{
  "num_hidden_layers": 11,
  "num_key_value_heads": 9,
  "norm_place": "pre",
  "parallel_block": false,
  "init_std_qkv": 0.0188,
  "beta1": 0.95,
  "final_lr_fraction": 0.0,
  "max_seq_len": 1024,
  "max_steps": 1911
}
Each number is 500 + 25 x the weight over its row's rms, rounded and kept within 0 to 999. Layers, rows and columns count from 0. Numbers have three digits each. The size before them is the row's rms in percent of the matrix's.

# layer 8 MLP up, 2304x576, rms 0.073, rows 1053-1148, columns 504-575
093:479520537534485500522486505492518492485505492531518513468490532501456540436480512480442475510505570511514454477488514523530492500491512470508466499509515515502525478511435506494507556512505491486484480489508482519525
101:532509512510528530554511470516485473512487539485484490521460476509494490471501553482435496551512473501520481484494528504494538540490531487499531516495500520558497503474495513478495538483538499520506463472478546521548
101:492480509520499507477533451509500542539516480496504509507526498501465517504467495518460459448512489474481520497467504502454516503485472476504480519504470520505499462493520485502478503517482510501515488502502520466503
106:494506482505507477514524512485531515513503463508484491498552495534485541484476493514495505517473499523513494507494506499458535506549526501495505524525512487505480530504474469492475498448525520529526516455531492550530
099:499511498513490505506499495475474512492492561491497473505472502502458493584518505528469501487484519484551520537545515503503547557524544458506463504472499475512494496517471452530519493532468508518482523466534501475468
107:509488474485479490508537475498525501456498470477517502443516488490468479517499508463487497510486487500501482492462433519495471548458466516486510486541451468562522471466445443470506481468489482502489516494507450505471
095:503525477521486497475530498524522478485508449471522531491500524490527458459512457461458498466486475506453477486479497518509466502485507469530489503504480493493454543540488479553498502509451497446506505482506481497488
098:522517505527440486504492499481476525498532493485525513512493483474499471551567512505493478553538498464502534497489495524492494515474477527504536507509471488465531487504494516511481526499494515495494547485484493543479
093:494553478521467529526496515508472509512503489504511505505477509490481511535518501481505491486470532467515547484508489486486501525466504491534475461487517507458509500457467474470519505483509536507492517490498488569522
092:513399510494494468502511545499514486477503477484514499514462462501472463506476493475500552492493475497468505469496484439491507508526515455507463516467545463498504500484486467501557475524495541498531449529472522480480
096:482483514482540494532553496531472511513458487502514469467516496510479480504465489469456479499565458527507511491511466503466469483506512482489496504522496470494481492487530463509478542459526486490493453482534522512476
097:488501489451477515503477486480550504519472502454557475495511465498471451496511506498488512494500447465503468461473490532482477506529511511436482522512500452493520515488463536510531478490486512498506487520514492538505
104:517503539488455498493465484489476471474475528461524475496470436500533509525512523509508495570498492525462522469518525501543526518531538489510496510504506488500518515516510515478478531485521527532470502527499475513444
093:505486507496475504478490493509503514472485498506450468501499476484465538489465502504524546503488496503474456504522501496526525535486520512456482491517473515500506487494441534541478503481487522493476519521515486519536
094:503510507514499497500513514474486508462504516510497507542490526523472566515507493429543518478472539518515549534465485474490534483490521479494489526492515483520516486532464490506504505454563441502487506502483519473506
110:497511526496517475550478487518482503470471477512487546476500479470527493483509498497498506470540447506507497492521491506491519529503549512485510444486504464515481529534506487538463519491475495489496461536481490529482
098:484486517506490477492466518464523508465531493534540513468502505511448538505457500506512514515501504471530456527487532496497467548549474526477531521510507498496492495475524506475529523484546503462509512504483491468513
099:492498506541523497473429501501493526502512514529470513474503496517460494462515505541503482491496528431517554468488486505535460469495501549500520504496506512464522545498481523490506490502489461488495525509531470519535
102:474526513509530499498473482501464503539519496494477475501528455537462458474483565513479469529511447517452524536485456484498460457462503498470442463509515476493490456519522482564523517503496487514502536482473476478464
122:534492543548506513485466515477510494493514502473508509491497536533505523473484512491508497481505495531496477487474480504505448519486490492492509492490481506540489492472447479498506485504505509525477469495471506504484
101:461514486506557528490515498525453446504542495488486488515526487476509543478450486497534546532498512474519541468543507489518535514488517493462522529486430507475492537518502520497488499480513517479474522523532558482493
102:495499466481468539469506467506505497417471526520499491484501486498501517448503513530521462518467483508488491476562526464527561493482514505515494457453460472479523460495471506480497551545535483494465521496488468510496
097:508511501504489522486490441535506503522484483517531477504506476516501504466485467539520541512489513503484529519490526506488502468477523475472482477477532517496506432505491516505533464531534511489498473500469519511440
104:476516477467482538495499493543527496464524532506491498531462500484470524509503503512506499471502484515471518498454516562515488502494507528500500462502508516499532554471527524455514517545524488496537469453491520492500
099:530493499535480457494491540468526494491518501485483515478470537506487501532471503507567432512494516499487495487510510452515519492488550532496470507495546502478546477523490529438527522470527565547454535515498483500485
119:481516478530509520503521452482521503513539484504503508484485527483473493496549483537524508485453518483456519505496534540505510499517508530513434507515480518561493476526528521465512456465490503488486553473495511500522
091:524490495472470495473500516464589504522495505497539519457514508510533537479504503474475520480494486524489480505526516496492504512511537514518529513494476504529462509498502461483526463471484457550494489497518492500554
100:486525502478507489518529469553510472527505493521481474485546460500538510515480483474448527499532528480480534488488529519509501521483502510551494508462475511477497509482502488494521529470481496494472482517523506490479
103:527497466473539515509544514529486500513486537489486535536481524511496530449476488490499477515519485455526514502510535507523520488498503558535480497489494492527516516484532474466507507486496500541433537492485502510501
097:481518487513488480524493490520513471510491493490499489526519500500491513498476484518505460511552502502465472496538518509517520500513514504438504495449477491509504490491476460467520436523496520478499502477526497500492
104:528490542507517510518459515479520499537467507480505476435458500505477470487477514465472513539502513496478522511506459502502526560542486469517494435539470539531517523541479510476518476493509500465466492486498516498467
095:488499488522484507484489525446467480481523521466524533463458516499508494509513484502554496494516546501496483479492467490486502518516509510501502524489486516504486514504484474454534510494445503503469506455472528491462
102:491502494548506539485482462532532483502447508476527496520461516530485506482511475509503514518467487496493502498519542518482503487498524446456458480531439477468518486476524508540505478511485546486501515545494477562511
098:489517523509531485464527532519515485477496545539504519511453464555488495506513507509528513490527480477513511544530514464528474545501494474530522473493525490523500521511475506513492507490506533477479470488468481539535
095:481501472493490544534524503568482522488558531477524462497507503488548439499560494511478514503514484519521500505483467492516492537467472498563470501501442509483472474527438438505461500516501460502495485530482499510526
100:462524519519532512512511470457532511521539485499499517444518496469528509483462476484484489464561506423482535524490501500474500463509500506505460456496504523480539530479515495497492467484497495498474479510476486482505
102:532527514504550476519497496456501480501487529503475541470495485522482504511494511511486513516491502504504519481481461492485428505548510536500476474479510509491458501516459500511521476510500476503542464521487510485515
099:514509436470548504487508498474542499495498501531509504479486502530477465476492521526490468508484491520497492484497502490497523505493513510480511497515510487495496503488473496515519511472479496498508466523460499453477
096:499516530479557514546535523487530500517540491508493496523502462534491500489490513511494503493534534483465509532501563517563534485479515491452523463491519516506504508522445490494517468501489504485490493492431495468540
097:510509503525510482480484512476518508469448504499527506493515526494496503476501506553483434522491512469514493486505533503542557502486490480474475498515478498539502476487522475517513548506488516492459536484493504494520
089:501521476439481505505500529459484536483509532483480487457457470485462478509535517524485553516532515497506529518503479501446503519462504545523508502470485522526499494577523526506514529488494452509513497536517534462497
102:493480462496533481487511537489504500518521477445465521502523514489509536461503509481470521526479539468473489467531491468492519565471527412474488508513487509500553478564498491524473535532486534521496499498524472478487
098:500512502514491509525506493473467502537511466492515526458514515509529510477491503494554508483444524498485486483483531511476476512505471496522494461509482532465516478532538507470520514501530494518481521488503545500592
094:465507458453529486527494496471505513480492513511522498492485494518522500515549480527420521490478469500485492462532537527477462511510535527492541528533497455494483452538471454451494504488446478481515498530466477496485
099:503508422499518513467493481453460511470501510516490539503466436523483458466501497474488522571506495492469510482487504516511505518483523503517516548493509488504512504553501498481525506532486475545558507487513448483456
101:493530489484458505517528448470471467513486514562535535493542524465492474464508495530498505454515506523466491523475514536503499482489505487512540518526449516501506514464481536499512512484511510482479465494483499527494
097:510489501451475515526492475485505507512480469491534479491548481495522513511526509496503479479524464533487485503481505515497463455548493531546481478454491541469510559508504514525501523495458503502486466504511518528461
098:472505534540512537541570476502483491523490505531511480483471467517506543472480518504550540494529498482529474512515548469511478495488511500475495502514495452475454511465551527519539467541523474474522548519497485499493
104:513424475492488509511491488497471485506541510490533483466452539516478524509464503472494496505489466494468499511491488524555497490496505534509478492491473524470544543466516497513521497529542512524504534484504467446457
100:540493524454454497505506507536504499509477491509498507541499482493499493466497506529510455498450494493535531512488547475543430530455516494546543516486459466466490463495491526473463538495493485476551481494513490460511
089:459484521527476482506520468546466502510476509506480474468494491549507538496524509514450509533464505520466512500503482459502469469515516500505489495519507506421479511470566487462470544506523502472459471505530512509492
094:467503486517483523477526495502512488485476543449496522540512509471520519524512490534490544542518519531492518497478475484496573466509480484513503464500438496530485492465518470502549474530461475468497503517532532512525
094:509533456506506496512520487484514478521514503514496528492512511488485531472497509513492512513498445524521476516490539494515508510549478495499490511478494499533467490462505507526470529496488471455517450510474490504504
100:489493467475512483498495516433506513494486501520499515496533498546454521512483497509531477464442522470513529547518511482466463510494505511490532515505510461482518508493481452509498501500513526474478523445527480516500
097:483533433460472529494495541480475502452489537553489533507470505473486517488529471488459504476500516506487511517465510484481510466488509485453482470489517502521494478471529482473498513504480506506495490530501500501510
094:488525460491473513481531486488512519490503528459495500508499508505497514493513497528487533521497486475515486514455489556526533484534506507489502497474524491495510509526472513474493519490524510510493533506458517476487
102:510457552505515499499540521487481452479505512512522488499471501506519479537505480511522551512513481479484472466458479517506527492510557501492514490496537493495531483514512484538451475528464504494525516499499520444509
109:516516483493473522524504513545492479495484495500496487506510531521488523468500495507506509475511512480497529508448521528449504498497503461505495469467547503478463494501497540523515533496492498509548492474467532504529
104:491506519505511502483506509495529500506500492469520494490487474508474495503524484514545536485468501528477534505517489512515543516528535496505514512504476514495532500518437504467486493460520476489483458480463526494483
093:486472472504515515492499492470526490504522527539500529478560500463476497553513502495479513513497503527498525519477503496480517512468513595526480495502526494489514473520501541498483495475510557495507508501546516474511
100:551501522498488522528500547501509507430523523507503505514500544451528464465449512510463450522509441496520489522531451521494501486512504585523462503442509482470511517531516483474516498471494504473430497496525506469449
093:461502492509507484510504500478535477512507510464478501487477468499504486488507486500462533537528485511487482499497496490496569522507478522519540510539477508506500446495481535495488545501532492515507466503499523476539
098:489497483476517479506528536509526462532546511528516492535510480536497506497540480531502497559515475514465530489506491465519505497492511517475507477513471533478514538509552522481516477530523514504505492535444533481527
092:490514475473454552503480495492505521517488506443511465520465477506518458524519534519474561485480496506522530510476487514494501527520520515527542521500496529510489489487516494473494499496556506509505496479489505519517
100:502495444501477515517523492498474474515516508515494509475507442505508475492517497540478482477483523430506481514499486503502490524420513445483470476482537489488569462469510453467512525499504488522486485472475463512546
093:504506537530515476522499490541486489504521522462495476474508493483503518514512520468484521444523478529451492504506502524488461509478505523503503498460546487463513489473491456469503497505475501466512495516502530477491
104:501531501499492538495474498481545446478499478509490523472515484493496470526517507496509482500490508454463501505517533520497491486491520507457473469528504516485485533504488471467496481502516518513497535487523496521493
103:522526525500500488528492537534525523474454543495484505486482526515495536504476522506493492474532484453479534522504473510495468494503485472501503511504512466516508487525439477460485442502485525490485493551505532425467
106:458493482548511497507503466463471493441450504509481493482483524490492512490506552481529499500491512489512495485488485457483522454456474518490487477569528487531510496517493482498507492424528496502512487483519434484511
099:499504506475504496522493493478510525489493468536500531484509495500496518490448506507488505497502523549476527477542494449509484480530482473493499525474491537486498516505499498538515489529508531487502485459538522516532
100:491515490515460521474518513504451469507539490460477537495469521495493515486513481486498484526468523441451511515519526501520468504496532488498497492507494489538514476489481431495489494473476486475483483558444511491502
097:474513534506513506479504505524488511482457530500458527470484502523472507452514497485514447519549466533500488510490448506493505504494524529475473533483472461508505506473496513524509523491447481475494442489488482518502
098:550517498509466497454516507486469536466484526482497505522518509493492522472471494446537540482483542459525461502484469534489508473514514489511519515481508495478527518530487535539515521447497540482480515482477486531515
100:486498545526490488508520499537482497489511508531520507517477488502521450485500487491497477489523492491454487485486470534511520541532539475507437492493513474459490481492437518512466500472483484503486486533494465512511
099:533497510491544477493551505513498462493465514509498464494484502541517451519502494511513527497496519457509492549453539489500530472505518466507482467502494484540514499494456477497494487466524518537491582492500543505518
114:521498507523489497511524495519502500534475561545460459486490489524486516488530448498488500502512476492450510489523474517444490494525516517512516486494517507511544534474477500477491515497518516462511475492478569483515
108:552497516491522477479494550454517445520527498508538511470503474493501513490561510447498487503471508539469506526498510494471487495519479516480523503573516524517484538498537500486523515499510501504456484519528465513503
096:543507484488480499505541505498503449498520481519495505545456528476462511475469525488493506519510464495487504501514495493489500509504497496525497526528501455508496529479520480497528493501492479517525490480532498482520
123:496504483533494561506479485525487494517494503509490514478458458459492515526493452509484494515457464492473497491488510485535523486534473522534462524490524524535489521460474518493522493518526470487475495474481478489438
098:469507533427493451483467497513514481470468501502516459493514488546509501537477534502510532518532512468473512499519490517524515476546490503449481483532468478488506477496506490498483524478506498516526505483493471503458
095:482502557487509509523525486486474481507464494462475524489505464484509505450494483489481503468465484539558555457526485499527532504535505534455471510507532486494485501498509502482530507494492557499519470496485488493520
100:507517495444515514522512520499477504510484522525503484513506474496539493491518488527493486500496538564499481488496518481491484523511462498493520480505484497487514548496486502529477479500540518466488515483542505527528
092:546521484492494517505477476495506475531522519489517486481480462456520499525483489493467523489523496488494503496458516536486542496515513537501464494515488481488478518512489500490567490527458514499479492485506510498499
096:561457485491518507478500526467477483488491494484516481513541465518501521491441489488496480499505502493514435491509505489482476521493506451492492500493491523539489457498486524541485502518478473506472495538512458523489
099:573499518480544485480476509494521493435501527473477503456545521539482509470474452503494484490439506530522505465525491495521476515473493510473443509494492465475453493516524513465491472446507498493488477499519511525517
097:537497483510458492512488528518506530496471460497525499483529561500536499499480465503483483521507502450517496499493486502480512479491493475561542522503436503519477476542494486450514460527546489476468466529513471466473
096:471528455515523505486507477454529523464492522475528483465486503514521510515511477495501516496543478508539476497498496538428461501538522470501479505497469452489510508481497538491498457489489448520508493493549510488526
108:549497449507494488497491490492491490506504524482487491494459495451498506498480435512492519504502496519500503456509504533513542542435555505501499494510546489507508471505526506459476536489556486496513507525500502514469
092:472470511510504528518503544503513518513517525541491500463489491521514519504491475462469503498462493502501547440506461466483532521536493555486534491466482471500509485482451528500480506519511485518499516509517489533510
117:547496547485509509501481560491500485528526544491474505505491543507494497533495533495521506522570458500532551497549529497506523515500538534549498467497507503522534502489478481558535507514514522508432508500498510478434
101:530531512487542520493467493519489502469509505523523487486509419511524524483550545537503484508520467494488477506513485513508536438458483520442504458509494525459489540488443521470513522477505532524463429501503528526483
096:501515518494456485468561491469478537490558507485530483517485485478504517491544538474503518489508487472561523488485505481460464522510510538496482519498555507521488546501484547515505520478489499554525437525514472524489
099:498512491512520527521522460455547513525499501518502486506504513493460491481507497484504450513485530487535503501499520437460500459472553478534471482527483488505511514516462510474495493506499509502514483496510465496488
094:562486512497560556507445533514516501495548495471497538487483525470465476550531511516499481471462504502515550492523514483495514522491515481518495521500508492488477512518527483506541487482537507464475489470515527507442
103:464529468503495516520484520510496451473485499522488456512505486503477507506577529524509497479449532505477512496462528544506525512491484463510527510474507466494466477494535493490506531487518522491511504520460505485545
104:530515492476481486491508481502498529516559485502501455460482541526518537495484493514481540510513497451499511524475461508496470503472491490536486520528478516498527521501491485500554491460486486500479483527533451500484
# layer 8 MLP down (transposed), 2304x576, rms 0.0722, rows 1053-1148, columns 504-575
092:540460526456444505504492507538500519502480536501499503492516488523532519536489479497487513537514497533527528507502516505536521537493504500478511478517516508484497495545505507497507502533468506545542479537534519508469
099:565531527533529469490467517512495524519483484511507494518536487452442503514544504536481461503458510507507537496529486545469484464521482496501468519481481501486499462508494477517512518513511527484452491502510504516565
102:539514484500488495526527480481518457505475560518530463514525519558498489500528475521538545505497488487483505514500493527512486491524499521531512545540507488495503499529481477460457459502519483528557538497494515481519
100:488546481466531536495481515564539541524510481501502510513489457519566493524499515499520509505479534516491488481483538510499513489511522523501522504484497529483519472584524505516483530504482520470508513485517461511468
083:494509506491496470498508535501502519505515504527503495544514558501484486467510484502506485501488534524501498495496507557501494476488533509524536524496541509579484533509533554507514498474515498498551551530505504529478
104:517527454485472497482498503502498492497494501499516480514534511514489489484500494484495482479547521509479451549545488516502475503507515478522506512525491478569523514483485487510469485571494489495524517537559527489496
101:468486531499529515485485481495515471527492497479476487479474523524487520511541511517483513470495515482474478499467517523500547530524499457517501483526523462502526475537497510461492516522519520497492510457509515503461
100:498495480518520492493534493523519495541519481504512502523498484521482542476519530551491468488499490481517480474488524467504533541502543527498512501511487518477515485492531490505511479551506505493544498527492491452513
095:490628573502485532511506520523497535497521517513552543527505542538489499481502541527494470486475547480525493530532487491523510484470498502488532500504523503549518517457517523502480523492528505522472524497570531477531
094:529435485487513511493481473514554508519502515565498514506569497503489478482508484492465464481487568477480491515498487515539499468526510530462530484487501544519471491485486498514463486513502505504525523530517505498502
103:485492513532469490483491504554503535490514461485493520544533494480478508497515530525555555509507493468499494518540524460514508504519503524492512553510540483501468457520505524492517524568546490459517515513546508465517
105:500508531487496518485536463546507486523520503474511486472494490493458481516492466516504482520538453487514529523493521545488516510496491521563532519480480468471573500509526528515421533497537499534525483538536461574486
110:525500500493500466465523491485544490478475485491503529516545569560476513469504475503506520501465486502482464500472560483532538512490506483513518473504494526499474495495493515537502504479504523484523528525509482504490
098:500543528497497496525492542499511486532495531512526499484511549541515563496502497470452510488492508508536492562508558522521520508498521467503483494525479507512506525488536510460507471466550518522499519478516514483535
098:450494516489523493495500494513513528538477476514491512497494496471486515449496438514467510525505489504497515462499505492509496462521475508535486465484525539479535487466505495514504457463526496500546548460536483488521
106:487524539480501491531436478518489514510514511503511526511477488544507457499461533544521499501554507508526471504510543518527529535538504454499484474537477513515507497525479527549491477508504489523485483470459536508492
099:484490487478483514468522486504500491541464538459498541505494538543499461459557506508537502516500550524532537503482512536489508481511486502478491530540484475523456500450551501513480484497530519473460540471514490474519
103:468470509487497541496519535526505499473499508509531485493511503471525451499520570523509526539512513530500516525500470505520498501477495482488526515509504507529472516526504470475478534503490523514493525486521506523506
107:479525469507506506503492490511503533511523491502511518552461496514472465490526497502483488497492534482496533534537472513514510517492496508478517481525480512478528486520486461529523515531498468520498506533527487478484
109:542507488504484541498534474485443548495552500518465561511484501491507500507521516492514488504494478522529525503517496511503475488503482494460526493505580477499514499534459506459481468500489518476530508476517485493495
107:480533490503530485516495487512522564521496490504509475499497465483488497467507501504481556520475454499496489493490546489466536516507517467486523466474442479459503565486467531477514498488504488486490506507486511509499
097:448535496493474511525538508454507509540535518499488498506461496513524518503498522490494482496484529491479516471473455528439532519538488509491482466468489486513474517482542483471482499494526460491540498534528474503496
093:506486496481492474541453486485520533502481468465467484528520549591444539512474498498466559501478506518541510521469479515486472453437494507462533517498497528482484558511492501505490533462505488523523538493466477515522
105:484481527598500509495519495536499454496548515514495488496590509498509468467530513486512479501491510488477515515507482553527472458521491511523503523535538489487511520503520526497499498489558529533517473506499496472498
104:532519510513490497494538490525489505510477501505494422507491474503475490476484501494457552509478531514516522466498523517480504558503498494531450511495489499529489500476544522504474480491505566466539510510486514516524
104:509540487474507504530511498462543536518544478498528522472483484481515478512483551501549461488516457481508478476499514510502468541477484500501480504492507491530516534519489477483491493564533498541504485545557480538478
101:509522457502514507476521520545517514500516469491484486522496522527425451520529523459502489477495488543513491522487528537466507529524526530521500540529481514501502515502526512500522483490533532444478497507500507495515
099:483515491495485502529492505517498491486475503495481482450527507527475501509512516495453520550494563469518506503506498500521477451459527528481455474503524480482502459511522534488501490498474507509538482483501529488544
103:525488462492471512473486485552544475479484537504510533488490468509505533502515514481436490495532474496516525474483486481478529479529509517488481525526509516475509534507479498519481496495505499536478475512512464485508
092:498489534500478479501510522487474554501514541514538534518519512523571474486482521530502558471449531538517477505548519458494535511540479519530498528551503485502467501499496558493524531486461496489539502445523472501513
092:496480536489535492479494546500530472495506519506491528495510534561545488533474541501517470504484469488514505498498468478516483471490490558484477484491496490476549530524489505492525518539492486496509506499480504489504
100:525536474477512513509513473490508506544456480530495515472482453460508533530496452493528516526517511517508488523491565485460499526506501541514506510506510585573486473518502513560469497533503517507499486487524541509486
102:513505519512493507492479543486492514549520456539510509554469489520497455531503491490454478492459512557497545479498492484504507523516497565517501487489528530519500468481501552489516523476507497497554490536496502481507
102:526495516495497506491472518492517532517478519501516502542549504463519532511509506519501566492480477563457545554505499511507479490502467558476491557520502520550499496514511478526490512493501488498482487499505529505483
108:508485493450487481492500477500495501485487515477499449525558477474503518517535474506492542510518521501489553515413488497504526525518506569517520503513485515482472499488513536526498475491488548464487492505481518490493
098:552547460504472493511481518499501479492526500502502499499489478509515499546501493509501488489523493543529534509486512514490544514493498482467516514544492495505490525497491547527450537530490539495535510535515509518497
111:498494472460446482480534509514472507485518495524462496543466477542480499516481502556521498489488514500448459478483507479490506486500510486488495482498455547476496467489426501486491496474508514455505453501507483482515
099:512519436499493495463492491538467490494497495495474537521491505489500502487526554532480508549487508521499448522482522486487533503513485524484500548500498492506477489518489498532489485504508536511444485471473515480540
098:522515521506500575542483500477461492527537496512496515495495517550505541506485543530505535540535547532513474484546541499526494525493541530467513548485533494535553517508522493501519494535474478538589486507529511511517
101:513546462494504517524458545465485496555519482480486505513499482475452478485504545477503525479480478516492486540485507519472513501490475527487505510491547501528515522495451475539506492516468513517490523523527485489513
094:532552523526505511511466469517519531479474485519506476520527512498477491514474508583548522460490527512499452513498536477528503479503539471511529514546490516473529488479552462564518527499537541492507511500516517526511
106:499499520489515491490515483567499512529525504509470471491532491531521570513568460539527545521514494530533465508485516502496508499480562480514500488511516530485429509459520447522498469515500539530483499508499518481517
099:521534465505491535478474506489537528499488472538509471547510519491533530503473484500534503502541497463455548521495437493528511473515514502544507528443504498491486529488452552510513504499482479496507531477455505534564
099:478560508499471513470483477489505484475455502525569490485516519539465501483523538521519525518513504502528485517508486540526520490456498516515498466512498544519515487497525466499497516493479519490500502534523513501536
091:523518510466534498529475464518483497496507488501524487525486522463506537509468510503509480479497482489536518466543474505516505481537473539491482502492520504545530517485480489513533497459504481508490486491468508480502
104:521523512468463498518521499535521481480488486484475518507526526519476534502488511550478522485471487501493456557505508515499518516494506486493523498516494520512523511507536533475532520507518488465518489567482479487506
102:475504503559518480542485507561528523530511512480511487515502492509491498493486513504523496504522472478482488478471528485524492429512505468499533472497487500485464495492501512524488519498513505489515501516523511461560
106:524483507481517504463536494445489519495511475505502502534496505487519501479505492510486495487555512485518524533509512470509502516538486472505517480509510462469496492505528470503508458545502484428498524470590485494487
095:518374514502507474482519463515496516475491520479519555530491509504507508522485496501528510505480533449530507554501492497500522470497461496532553500498521492509536484487525516506532518514467502509485463499477505511548
095:502540498501548489547509495521503507484479493482516505444523503431498500536483469502514515520529470503465510497516506537497480480527479489477532516489500540499553600467477500485521524460530520509519516501517531485491
094:502472535493533477473440549516530537515492521489522502493543522456517488494508485489514481479528488516532500486526471568501483511505453506539489497465508513482482452482512529535517465564490519458501516530500479487465
095:507545505521506514522482523510498460493522536595504520511495497500501483512449502503466516477518492537492453516502494521490466478521484522467505488524472495520492539508489506530463519483504504498538445558487494478450
096:511521448514491466502495543469524551494485512487547485471475461511489493524507442503522530518550528468480546491531497525504537524525506507502516515496490492514486500514507540521515472469521499460487490559497489500527
100:492526423463501548499458502522515511505505529481519495557483539446477455483512477486531509466493536483513488496535515529515524444490509531509511517506490515517493508464493527496488478509546508503504509460553534460456
102:530478547525517495480505497514480521488526483459487476493489526557514519513494504486487509547509537555502460481496510462506514530484489505510486485539538484488503510493485527499517485484511507512472490538413508483568
098:527505461532516485534505504480489509482480471513468529558518487478507510513481536513498511473516500502470494495477484487473490472532503538491519442499511545508490506483499427548504495495537540524487455514506522554503
098:495451500501527514497491513460496534515500455509525463537524513514485498501484505498474517507510470522495463517496507495501484491516487511444501494495533518503460483508512476502488472493516530549559524484500476492502
115:533472507531479464518467467508496490519467479516482489532515437535526477482471478537512520443478457548538497537496483532494483482482501472525509518499480524491500532520536559519491529516483516515537512510498517535527
101:479399508523508490481544511514482540515484490512525518544497463502480509496481512526492517539523562508463495480527496524469539505469531546523486537493482525469483514509479503510477541535505516513532470478465495510492
092:496499469505503486491542497484474509478512491472505505469501498497541479482511488546507487546511498498506504506508496466471497503532491519499527504489473487498486484461509539519527507494509523506529495532516509519463
104:486493536470495503449463500524561501516497499521531500538537483501489542486492509480533502508482518508492440489526521468501484515491473501535499505495552485516501460499527515494531507502495504455495482505454488534499
091:530523472501493520486494519473511525500511490514507493483528505499496488502506483522540493489483511513478446556501501515489486470488495552503482501482563512519498492531518514478504525573479478509481535467503530532491
099:481513512496494499512495450502508495490559528509469552522525504478493494507496499511505522447497506463515521441486560505478507462453516502513511471464500489509493475510462475486551491489472530515467528455462443461504
098:450511507515486496515515492503499476516536539571473498445540483514506506512517502472512522541529520492470508490469525506523507495506501497500549496496449506512450491504499500499471479468488483506498522520518525538508
105:508474483515480510482536500515499539512516498477465531492496506565515476514549489506512533476452484487490531516487503516508499474501510463522520527482498499529453467493512533473491526484501539494527461460516475514506
089:508541442472454512518520502478508533459522486480500504498446498473483501537497489476493509508505535495533509531475537491505451514490506503528514495457481497534502509470477506532500498524471551482518539490528483530503
100:470490504485503507514480507527471536555488481516513541512511522483478508486518474494519507503469507486518502481509491541501473515479513467485473494460476535494519506510505496534547464563504529523477526502463463499501
090:527504551493478505504513529450487518513491559517484517496492541489463486495511536508493526524489528512524506479539525515491534499540486495499514493502491500508507470486468532484489526502498520528464501453501517497527
097:468475505489523527526496529494513475523507487506539444498500526473526459504484498514495549487502509533516522516467508497472522473508511460446512493522555514486488473520494567493497512486517519522454499495514542492515
095:496465504472500510505480498462523494519528510514547493514554506458509539539509489481498515495515507466484443532487509490501521484507483504487519505483489495501517471515500523514496465521473485489486513497487476524496
097:460568513493499522529525489523469526520496491570492500502481481501474470483496496529514536492522468554485493494462531540467544533488547457541518486501462508490510528450483487500497524462494489491520478462482488510508
091:553457496484509489572519510504470436491514541537519539508524525463528465532505551503498505481485510484514511490512542491505470472489470528485518490485500531495529480529520487481495532518488496524535579504497517485524
101:484526498543482541508511481473482533520475518508519533512493506465541445473517491523532479519500495510471510531480482500491490541444480554494519498499568497506503532489508476528468474537489484503494500512498485481528
102:520498490529512518478491513495482450486487521489481508504514533513604450476474492469488495495506516510489493486478527543523500476479479493474540530444526529509500521495480488512437488499529532499486478474475527526517
101:501534481496529480502504500480483467502518520508529513448479503521488465534467484520515498559539506510462518517480510511508493506541481498509524525558489453533517506505448468518512514478511493501509539489498459493522
103:492461514556507510492516478503556496526483525524484490479481461497481491524491469477509480525537537515468517451485457475502499512581498490565510503541511481494476508507503515505519509504518464486517494524532496520507
104:531581497503501487509522506529514573499524503491466529468494483477476519442496492510527508472481513508503495497489500555480505470516471515512546532533574574506534524494511493492463508504503536533445480498526471523518
095:496459508478493490515523523504515481523502492460502585505507483484489518518513535504514490463525497500514461496462511461506552489539496475515503501523467464512490512501510507477473519451499451463451484495538555523476
121:463461498500546524471473466487466539558464538499567533516502513499513538510516537496482497539477480505536499505542509501489481502534485474474523501514523542575471488467510500514472498495505480521493483522483482510557
099:548483527502508497515522481489501502502510473482516505517526500487553492549524521547512485519522504498471556525426502501503471497533503504490558481474532528520463517475496500501471499504507522501501544513496530525464
090:492521495532511498513513505516491499506481502477537458464446520449482512524525478532499495496527479476488494530530509494484478526494474484487501502533500494485523487451503462473536478488503530495460513523508502515486
110:501500544493529521475522504482495515511514504527458484495569514499472518512512471482542512494516472491491500481498536462507518499491541508495483489493503508504534537504540510515477501438475494476479488522523510482518
097:469526493487518505505501530470481538529534495476551518529515531540522521516513502497543525484500522493519437461499512503484508485515509481507541491488523522517468505540491496453516521508542512477487524429484514478496
101:484587492520448488515462490495511504450486493503476482482498491524459507485537492447517514506525513512558526524508513519507543506506489516455518512476492527514470480533515507520465517503507492543485531524478505518442
102:462467527507493538493522518544437548515438497518494529485476497533482517478537522514547463473514473485512464487491514535517518462470472506484486472524510528512509517516514500517493516492477530534479486516507494490522
099:508497495529502472568529452507475518481496516515474533520464503533512491475515495532520470539518475537538514495525454542497521510497508437533468481492520521534568534480514486496523552512464499516503518476526588486503
101:524579499475550518508462535465542519508473490465507499522534532520479528473475518500524519492512508503522476492535475524511524518540494481506487479533476535504503538477531513491506524521514519515509532508555539536500
104:520434513504520524519514487504516510480510500506500508499495480473496543529518463496534552495461507496468524496478473449474484519490519459531493552475494503518542481498512489544488558498515534499545518515510528482501
101:524519532466513485525484501504509478515468499495546479509511440433494550494533483503514557531500494468504530482465510482524544524495481514486475514495528530472533572470449521496512530462520491432498511504494508499520
091:485513476471525531527463461528498521510495478499505522533539467494506481506482497463514482500498538537466535487516508498460503513548465518550476501498522500498511542496450471473517509473512457522489577538494508535516
097:480483501523485498548487470531494507477521500523491493551467535480536488550511512529512533494522496545515464536487531549518507491476479518524483534495473544516501487522510485495471486513522482527511455531495512479535
097:531584485459510495531504530525521464505481472540504460498533465514501494534475511508537492502535522504504519524526485546491498494487525494494463498499499496498481519487521461539474488483481507440514481475427459510501
106:533532481513527520543483491498498469526498487504495483517525498512483541533500521494509560474538544476467509465533462517520495459515540486433507470547511499457475538511497466488479510501586465537543524499492511525494
097:552512491497491541491536486546532454527511501477505498500516523533527503482512467516461528508512548531508501510532478524475485535480503507518516505487485491516537483499537485524518528486538500526520522471504491493500
104:487492540512495511531530513533477485465484509517487512471488509515490460510510508515529518479520485515505477515543544485492539529502516538551509485489536469511442549481510496538479461500503444493489497527518528479502
104:511532472475458527442509462501505495484481473494487516489531538498521486489506526461488530523509503491495489508532541522511528494528466503494510517499515499545473440530482493504460542490483531536486527455487499495535